config = dict(
    num_hidden_layers=13,
    hidden_size=256,
    num_attention_heads=4,
    num_key_value_heads=4,
    head_dim=64,
    intermediate_size=1024,
    vocab_size=8192,
    hidden_act='squared_relu',
    norm='rmsnorm',
    norm_place='pre',
    norm_eps=1e-07,
    positions='rope',
    rope_theta=1020.0,
    rope_fraction=0.5,
    qk_norm=True,
    attn_scale=0.125,
    bias='none',
    tie_word_embeddings='early',
    parallel_block=False,
    extras=['local attention windows', 'gated attention', 'value embeddings', 'hashed n-gram embeddings', 'capped logits'],
    init='normal',
    init_std_qkv=0.0256,
    init_std_o=0.0,
    init_std_up=0.0256,
    init_std_down=0.0,
    optimizer='muon_variant',
    learning_rate=0.0125,
    beta1=0.9,
    weight_decay=0.0084,
    lr_head=0.0106,
    max_grad_norm=1.0,
    warmup_steps=114,
    schedule='wsd',
    decay_fraction=0.697,
    decay_shape='linear',
    final_lr_fraction=0.0,
    batch_tokens=32768,
    max_seq_len=1024,
    doc_mask=True,
    train_tokens=299300000,
    max_steps=9134,
    dataset='wikipedia_en',
)
Each number is 128 + 32 x the weight over its row's rms, rounded and kept within 0 to 255. Layers, rows and columns count from 0. Numbers have three digits each. The size before them is the row's rms in percent of the matrix's.

# q: layer 10 attention query, 256x256, rms 0.148, rows 0-46, columns 0-63
# k: layer 10 attention key, 256x256, rms 0.144, rows 0-45, columns 0-63
q0 098:151124138149191117097052145148109206102162170153106090123126144069144143140195100128142110177137135120139131099149098088116185157110115150093084126103105103107145099115106176154163120117057092
k0 088:156124208153133140185112073181122132123108101130126154141127161081109094080100200152114113114142159070159148125182113116139092139126072092181147108129138176167117119133202144141109178142107134
q1 080:131131205142100101134178128151081209148077090096156092103122091104141097122209143163057150153130145115116147136084080173154153125163102171079188122137105111114101122111107102069093120153116157
k1 090:160136163163121089109107148122080183069111162152166120107160069122168079150141124095150148108167181141110206125068104110064099133127155160091193085095113092128135126098131130129086138175124062
q2 098:116139143143127112171201130149079182112130180117093136124120101116136165109113138106141141074087170150089151135093115056129178133166093170141135141160135099112180064059095170163108100120133079
k2 089:119148194103122108130126136175043135085143187152096108145164154109157127150143165149070127074107148148136094138136112137152142131170100152133141134149135133084125157118134131143145108144164099
q3 086:117150116147132115076037110116162126213122127133122182126108156112127145167105097138128168092168158146166106128168170118091180149111138033138186148085053148133122144176107128192147151091108157
k3 093:109163119128147134121143177132154145141178087125154203193120141132063148098124106093114147136113104139173139119166108183122084126119155120096091147152080090125137037099074105163147159153126165
q4 090:142145157164111106115108124105172161160122064101110085126126127151156154161113175100147083190075170097183124128133173125165142095121157176147084202104141085065172098091103069138201147125146135
k4 082:119164127136095191129189131083133149125125104108112139173114133171103123129107079220151142153143144086153103070182136129169096102121160095145113207143140134107122133117088098107130170117130176
q5 087:082106107150141138192110125157151143118092113122140133110117167171139136223113118127160093145103132111096107143128148131117081132099130118096158174129097139101101140145141109096152131098138166
k5 091:148128028173153107149104091109165105136149190176074139174105151120145163104149062124130116097136153025127077114103109114172085096069154073140169104132127109092179064126099099101156174113149138
q6 091:098104105060143150116135109097047132094147153112139094100106144108106135100103171121191095093074064145120156140058173112154061149061152124088139123178125199139084226100117163123109118165164123
k6 087:123130149133094101092153048106049151104191155183164114130155133164100109170095127143144142164074112120027116153119156086125132132129117135160144220101120136092072117145130148117137071125112100
q7 092:099131192138140149180155147119147128064125168137102141115166167100114144149105117080100154132098165073112133151183056078103100111139194160145083081098142131099091176163110116144141039126156099
k7 107:113110091182143107162158123153116156106081086147090100129111127105156164114185124102119145114138113129122136115189161139114138092112104105167066046169162071136084131174119093141098095110117143
q8 082:143151153134075127152158174132092118086128195095121061086149105131131089121174171142142163127138166083075130148111146086154035110127139169119132153138109095131083086099026087105179096097093073
k8 088:127132192149130162167100144098093130090131076164110162088149166113151150124141076198137136123172121157130141125102084188130127117095168172083068135135137112121096098079134140149184123048151181
q9 104:124094187095151061126117153162165129154150164105120068170084107165155098153074141157150095073088154071169102157131145120119087101079183155065172120104078116138151149114106088103129129114159120
k9 099:157071149158143055156105125106132129138104144142058139127180093118078131222139150173098118102083096109130172112180148100118058100158148103097162094126090161080150080079113091164068100117120131
q10 093:113117139138150091154202180158143134147067129164033195146112197187133156185096130100075106109109103164128171133152174140086120103159151133149138137081192074150162128118093088135151125120146139
k10 104:139140095138116160127111159135132236136111067147080170150073129126140152093104116123087163084112150140162109081115182142137134096101082150159126111146127107139149111148046174083107151086119145
q11 100:172153181096118095135152186179188149155139126058127189109126129159135114204148127109076123124148100131078163117126133134134053117037142153153105132109158119127125173098142068082137088102141115
k11 093:131160111161112071094129111163221155130105106123161122144077161122162106095097143137100158127125130100082142088157097202097127230109160155118157117200090095103135113122168148118123106104151116
q12 109:089101134069158139089076096113103165118072146149104155136145132099095127038148131167183114122121176123161110162114156151154140141156140131136196158129144098164156115154161066131137136121113140
k12 111:121125137147074134142125178062125118105081118092156146113170052104084165068071205151192109110089136091115091147113166161155126105101131102138152111209168053127148140136150130168071112176162159
q13 131:052100099059153156154091100147127069105079120117138150093021155120142197107139166086181108123124150131097101096175140122100107144144169121117175111121150111102163117125125131092165125103135171
k13 112:081134133060161204140051102088136082109092183112152097086139152143102110086111110149144109109146126159094152149102116079122102122126172144153131155091191120090158132121202101134185110095179181
q14 107:187108128108133126102132144180098144093115132076184136096126098144234136090115177082136087122143136135132164122156137161097218159102146116118120128089150102114122122109100176202106150151062129
k14 101:136095148114066187148149194122124179090137087148153146116111115144137132091121136104147132192136083115117102110091148112119144077138075135099164189153144112121086163187147118143148178058105152
q15 102:130161115104171138054138146183119103092134166088123162131170159170171123144123125105116118146138153094171046118112114095153096098162152124222143081115133110138145146134144054170143163116157085
k15 105:138160131111070132149116133109122056119145129104138080083152100137085062138146143129195144128118130156115116057092058150183128122140139070134155177115161133124124104056154102117092161117164086
q16 090:122090053098116159095096134111155068154143111095133119125131162138110155157098152131194112150128103124149124184157155131121084138101164130149124095164164164124154141188096161165180149124135124
k16 098:146125063082140119154141085125189092108095142121138139157135169114120149141090127097141086129143104133199104148200176148135091151103111088154101147146144139114176096136125152129152105120097172
q17 095:088061217153168192107047069083103177147129111112088118117096195112136163098136148142124110147081136130086094110140098124152154152176147115112113071115159077127147124166112202133149129087100108
k17 091:109159126120143103151132165137190165188138086099093176157067153154085141144121112065112156180179162151147142178163090132122090093169160078139199126075140140162172149083172152170134180102099125
q18 114:073069154169193172032089087100127168131109092070049092108074193153130122099111110123178131123090149121079127094187145110161126136118156132158112158158151099107114166181097178109192079079135120
k18 087:124136060094126140164180189112188109121153132154118126144120114136119123173115131095116104133174132103190040118115095166198162078140154081157149161088150128200165143112094052164177152115081136
q19 093:161147093113108127097175158094145107162105180111101091119115168072099153144111058138113122188152127168087133096136094168082100068119124094143137156099127166172105129139142138133103128200089143
k19 094:160180107141111124119109057162099150145140142124143146138150136085188138148181111132103157190107175189122117089145099052112087086128082104084107211146148152123102138193118183134129138119153072
q20 096:138156105193096171154111066109211104195101126108122093144088137146144105129110128114087148132163143070132178076086097165112116073121117166155092144068121105136050138104187163117129155143120126
k20 090:162110060104105140145146162213182099167109094112099158132138104098114121128126112100138094047160132144121103035132122143117122105171132136137111158122109083154132127168167141099107169119118088
q21 087:158151060076166147104096124062114144167062122133180135133152167144109100131126119197103110139138189151133164182159068208147133091079087136099155111082091144153144161111149151117101192153099121
k21 090:084095122123091113117118129078088192103123098099167149149104157139118121122103126133132157100158089128033134187118084127121111061094090102066129094117180083139128135156129133106112198146094087
q22 100:125074134055154093173094150185072178086115112118178103107096159133171122072208151091178070123094156139074089159109197054163099160163135140109179152169115056102148114102086097059186134137171138
k22 086:111122150065109097132126113111100202118203158078103093125089073122145163136110089176129107173116170078107150100119146102121116140116057166130214177153131113123178121160156132103151117100114181
q23 088:168158117139138122156199143118186126175141115103180123128119144182093129204105104123114158165114162103092115112174090137144140118148102175112113109129175085122124106143138230162111195168137113
k23 083:135076092123174120107147083169120037148109117132174155098170158087088120103162151083111119103147102155123118103177117149144076097140143170102141107180145165187077147143111130143077131109183143
q24 090:172146130135145025160175112214110126128146100135139121118121095132078123097120119115179133166112174106155100148135165083115168096170093159132164144108145090110159122192151077087099161192123141
k24 101:101154130117070167170133177154141165125093110151147139166091085113136107089114098093175136107131057140163083104149114108104073100145119151096103097122195103167106133103072154143081111090183133
q25 098:093099124183150115143140218147105156141135078091143191133180071122102161064160166071129168115120105146141137145126170169023164109138153130124114154103140111175192103120141171123108147135113199
k25 099:120127188102123107092109170137110110146119152158126113134123083158140102076171089174140180130161146070098146167072122148130185122189124182124167120116127157154084124083114139086143121187153120
q26 092:209108114136167141237125122130176121187111098077189183145158146157146086165144184121129156107154123202129134104112130195153127140096133081121086161074153131141151108158142162133097099127064119
k26 088:143102108122196131128143165149118137135122171188089115153158152131176091134142129163181169153159127095116155101099129097157092172123137104180148032168140151177138159113122135154027149166180101
q27 094:102068093126152081073161109205127085166179110193119114142161148105149168156144155216108138146111097060158107156112136143184123126189128107131087151139104128139110108120149087082147139163081139
k27 116:154154138124120069070162100183096199109119071132100160152152141129144080159071147182154131105132157076213084112159120149139091118200150139127101156095117060146163127092093123104128101151117080
q28 108:110133096096097128171181154128122155126119110159127213146129136132081187121153140150114104134123104107108100109161138098146140149146147119163135109172064136058129099130163062128084119085109123
k28 109:126145143123155112112141126154133201106139117099193179171162087115183126125108129147158137065082101120117124082070105117111148134109172110162114125133112215172111081078146161124077084131135104
q29 098:188078161143108126060110099140154162156151197143150127118133124108168157165121083204097064167092126109128116120100104115110087136197165137092087122094141096130127054136160133144137145140178134
k29 101:148027095093134178142080140137091070132107154172114166106156129125167137109137112091120086091164087106143122145092120140091160133185186137100099171151149122175091113117137072138114129111173153
q30 111:146121101152096078155112144134170070161122068174163129115129108054134165128120095175166111157170105141133097128129164114104146123123151137134118075109104091103076140225078073154157142110150084
k30 112:127103127130127169162114065113117123154119126121116171153107123073132108126147051115123113183158103176221198123143137094198139119097173104142139097128134147093152146169139158139151138074127113
q31 101:131156130147144096132121194153142105126199093113115115126162062123111185134123108171180092161163169116125109123113187111158152119104090143120099197170068130102150076085151137110095122099124182
k31 110:138128101168111119094172145178070091147158104098130169132106101181107150155157144153096149147170166123148079126118123082093157160121111093069114174106081114093115149177086116137136092168111117
q32 110:115132133118114179161152103166119153169215132132142128086110111155126135153089099106180160170177097136051100108154128122162118144139189150094101137119180140182136161144126119123159188089090122
k32 115:123146136150126169169039096148129142127150149175153102112131129119078181089104103175128193070108130110110147095148158138107103098138152192152127156113106115097126106207168065146154114128093181
q33 114:132149112141064119104187204148092156138110131133126117153072114095138116133141140103138114148099142118121116161110064113067170098122127116080143115098183170139193173057126130099124137117138116
k33 114:143113092069127090109098219125086132066057163129064098134119121146167085148106102081092159130104158088132206130108112117063159123070096132158084138144122139082105152150113125125143167143148115
q34 111:103147109116160109179148144167120089118148178134141112147144173150134148174163116085145163156210155111144139116135123169094079138146138100111047134095158156110095164139113069137178155075161100
k34 105:132110151054165115157118139105076166118121151077144141150087163123172120177098073173120092182092115138103097145149162159171085146153101181142119109064063122083192132131172124134174125145133116
q35 098:146134168108170137190162137195106110144098152162131103131145110186148166116143099148164167140086082100129116193156153172113161166155126084129075074144115182099155153072116140136149126154121067
k35 108:130140084195087175169068079124152107104157124091118096122135122104124163148203117110162162168176077183150160179121162160126166139127140099100100111117148116120187106091114167152081113085169131
q36 096:103096127116217099081058132110134032178153206117163148109093132114075115079152142105181180101137124179124147144162147118102115126176134099100177088180163145138126129177171169158120156178117170
k36 092:145164097136107173143113092131162093125145135080141106130152134130098161151091123116107143066130156153160134126113119075111137087177134117100164131155109098161097099181137141136162059116132147
q37 102:189139161086156087070129180183118111144128191160092188121117099150152139140128105102130181099093087130094108129103149142129117122138153103103159144182080107116062146127105136129157149132170160
k37 104:153086074103132145013035148129123102134166121159105130126122079133161112188105101140097074165171100095087140108118158127134108116022093149127108094147080111122146132124115094180152144131139160
q38 091:152091101106125106132099122104108091133127096165129102162128089154086152125133140108093128138135118135081097145105126152095092093183087115146219119163174196138106100147125134092160107121178175
k38 098:089090073148155142072111102115107144110074167131162123121072073086130051088098146051192136164102147129119183110118156123124113124156141116099168133108124119167136129197077129119147111104161177
q39 102:145145123175138142123075115108191116121132153143146174132138103156118130116162153092118110109142110093099134172058130148112115160098087093154173146082107100125079166141133070149172132170147107
k39 106:124106209146095150122080114118180184098160077163165165103138170156045167096139112208154126097138100097058112153138084132127164050046171078116150143169144138079165118140111123140115111058094099
q40 119:131156149116114124093191056131088100084063132141122103100153137117137094199131146155116131112170112103174074112186089171118130122133112172173160161075163154140185191098096106093117107068095154
k40 099:158156156148139135110098130116168187110121146193162101069152151108157098158154139120095114202142153040129162114093107118184131157174103135110089136156159107129120112130101095107111143137112114
q41 105:118147145116139139176173122161112114147138172061161078124125119111141173133138085121095135119110102130135162141146106147103077139097131187123113108098166145135142129120131201076171149130116135
k41 102:140096173081065113080166112137118134103075121074184080171198186118114157158155047144150149105155140137119191122099097144181093159106071132118110112056135162135141141146139172102072196159105071
q42 104:129103167140107198194155111126118143153135103142195118152099141121147156142142155162142102093106170119171119073062096088126154114124163095135132144118104116140146145130094170171116112068119143
k42 102:083135130144102129107152122163136131198167141098110107116148095122100154186152065173138119164180113091131162115116114086082118101117096138160139122141109095096060074137137172131144056086119168
q43 112:133150120147115074112161148129202109153112145118116097126207141129102080106112149106136125091118131141172150115140174164096084115126109080152148129144126159195112114173112124134104136165146118
k43 106:124119202134090094092121112130099166162098112207112115147171095094157108143140162111107117116104088095190111167155116107167140136190111068134129079098081164145133120103147151134143087120110118
q44 103:179194162118055114098153158172148114190130149127133087128210095133166120159101146156118084094114125116132122178137073132090101103085079062139085141182100097199139136147174156145070165146144083
k44 105:113135135104152130152164110187096161117131105071125109149168179110109123128069135179095168145116146150134163116131164143179134110101067118133124074130093149133104102136080180116113197089073185
q45 109:112111178127137210070133092123066102104124141117149152072146140174116071162078144141084103067125085133112113191137178189093110083112086137133161110097137098142162135152127176151138070082163156
k45 103:157131134148084109135119148174159090165087150118084130128151114094161148141215116184132098214133203125159101139168124083158104132125104114109139121146108089070118093139157139164166111193131135
q46 106:121117111077149084101150144225143116099110120126157106129087134196121147198086150161154118135136132176082116136167131180161135117125150130114159125116193106111110131150154152166156125096087151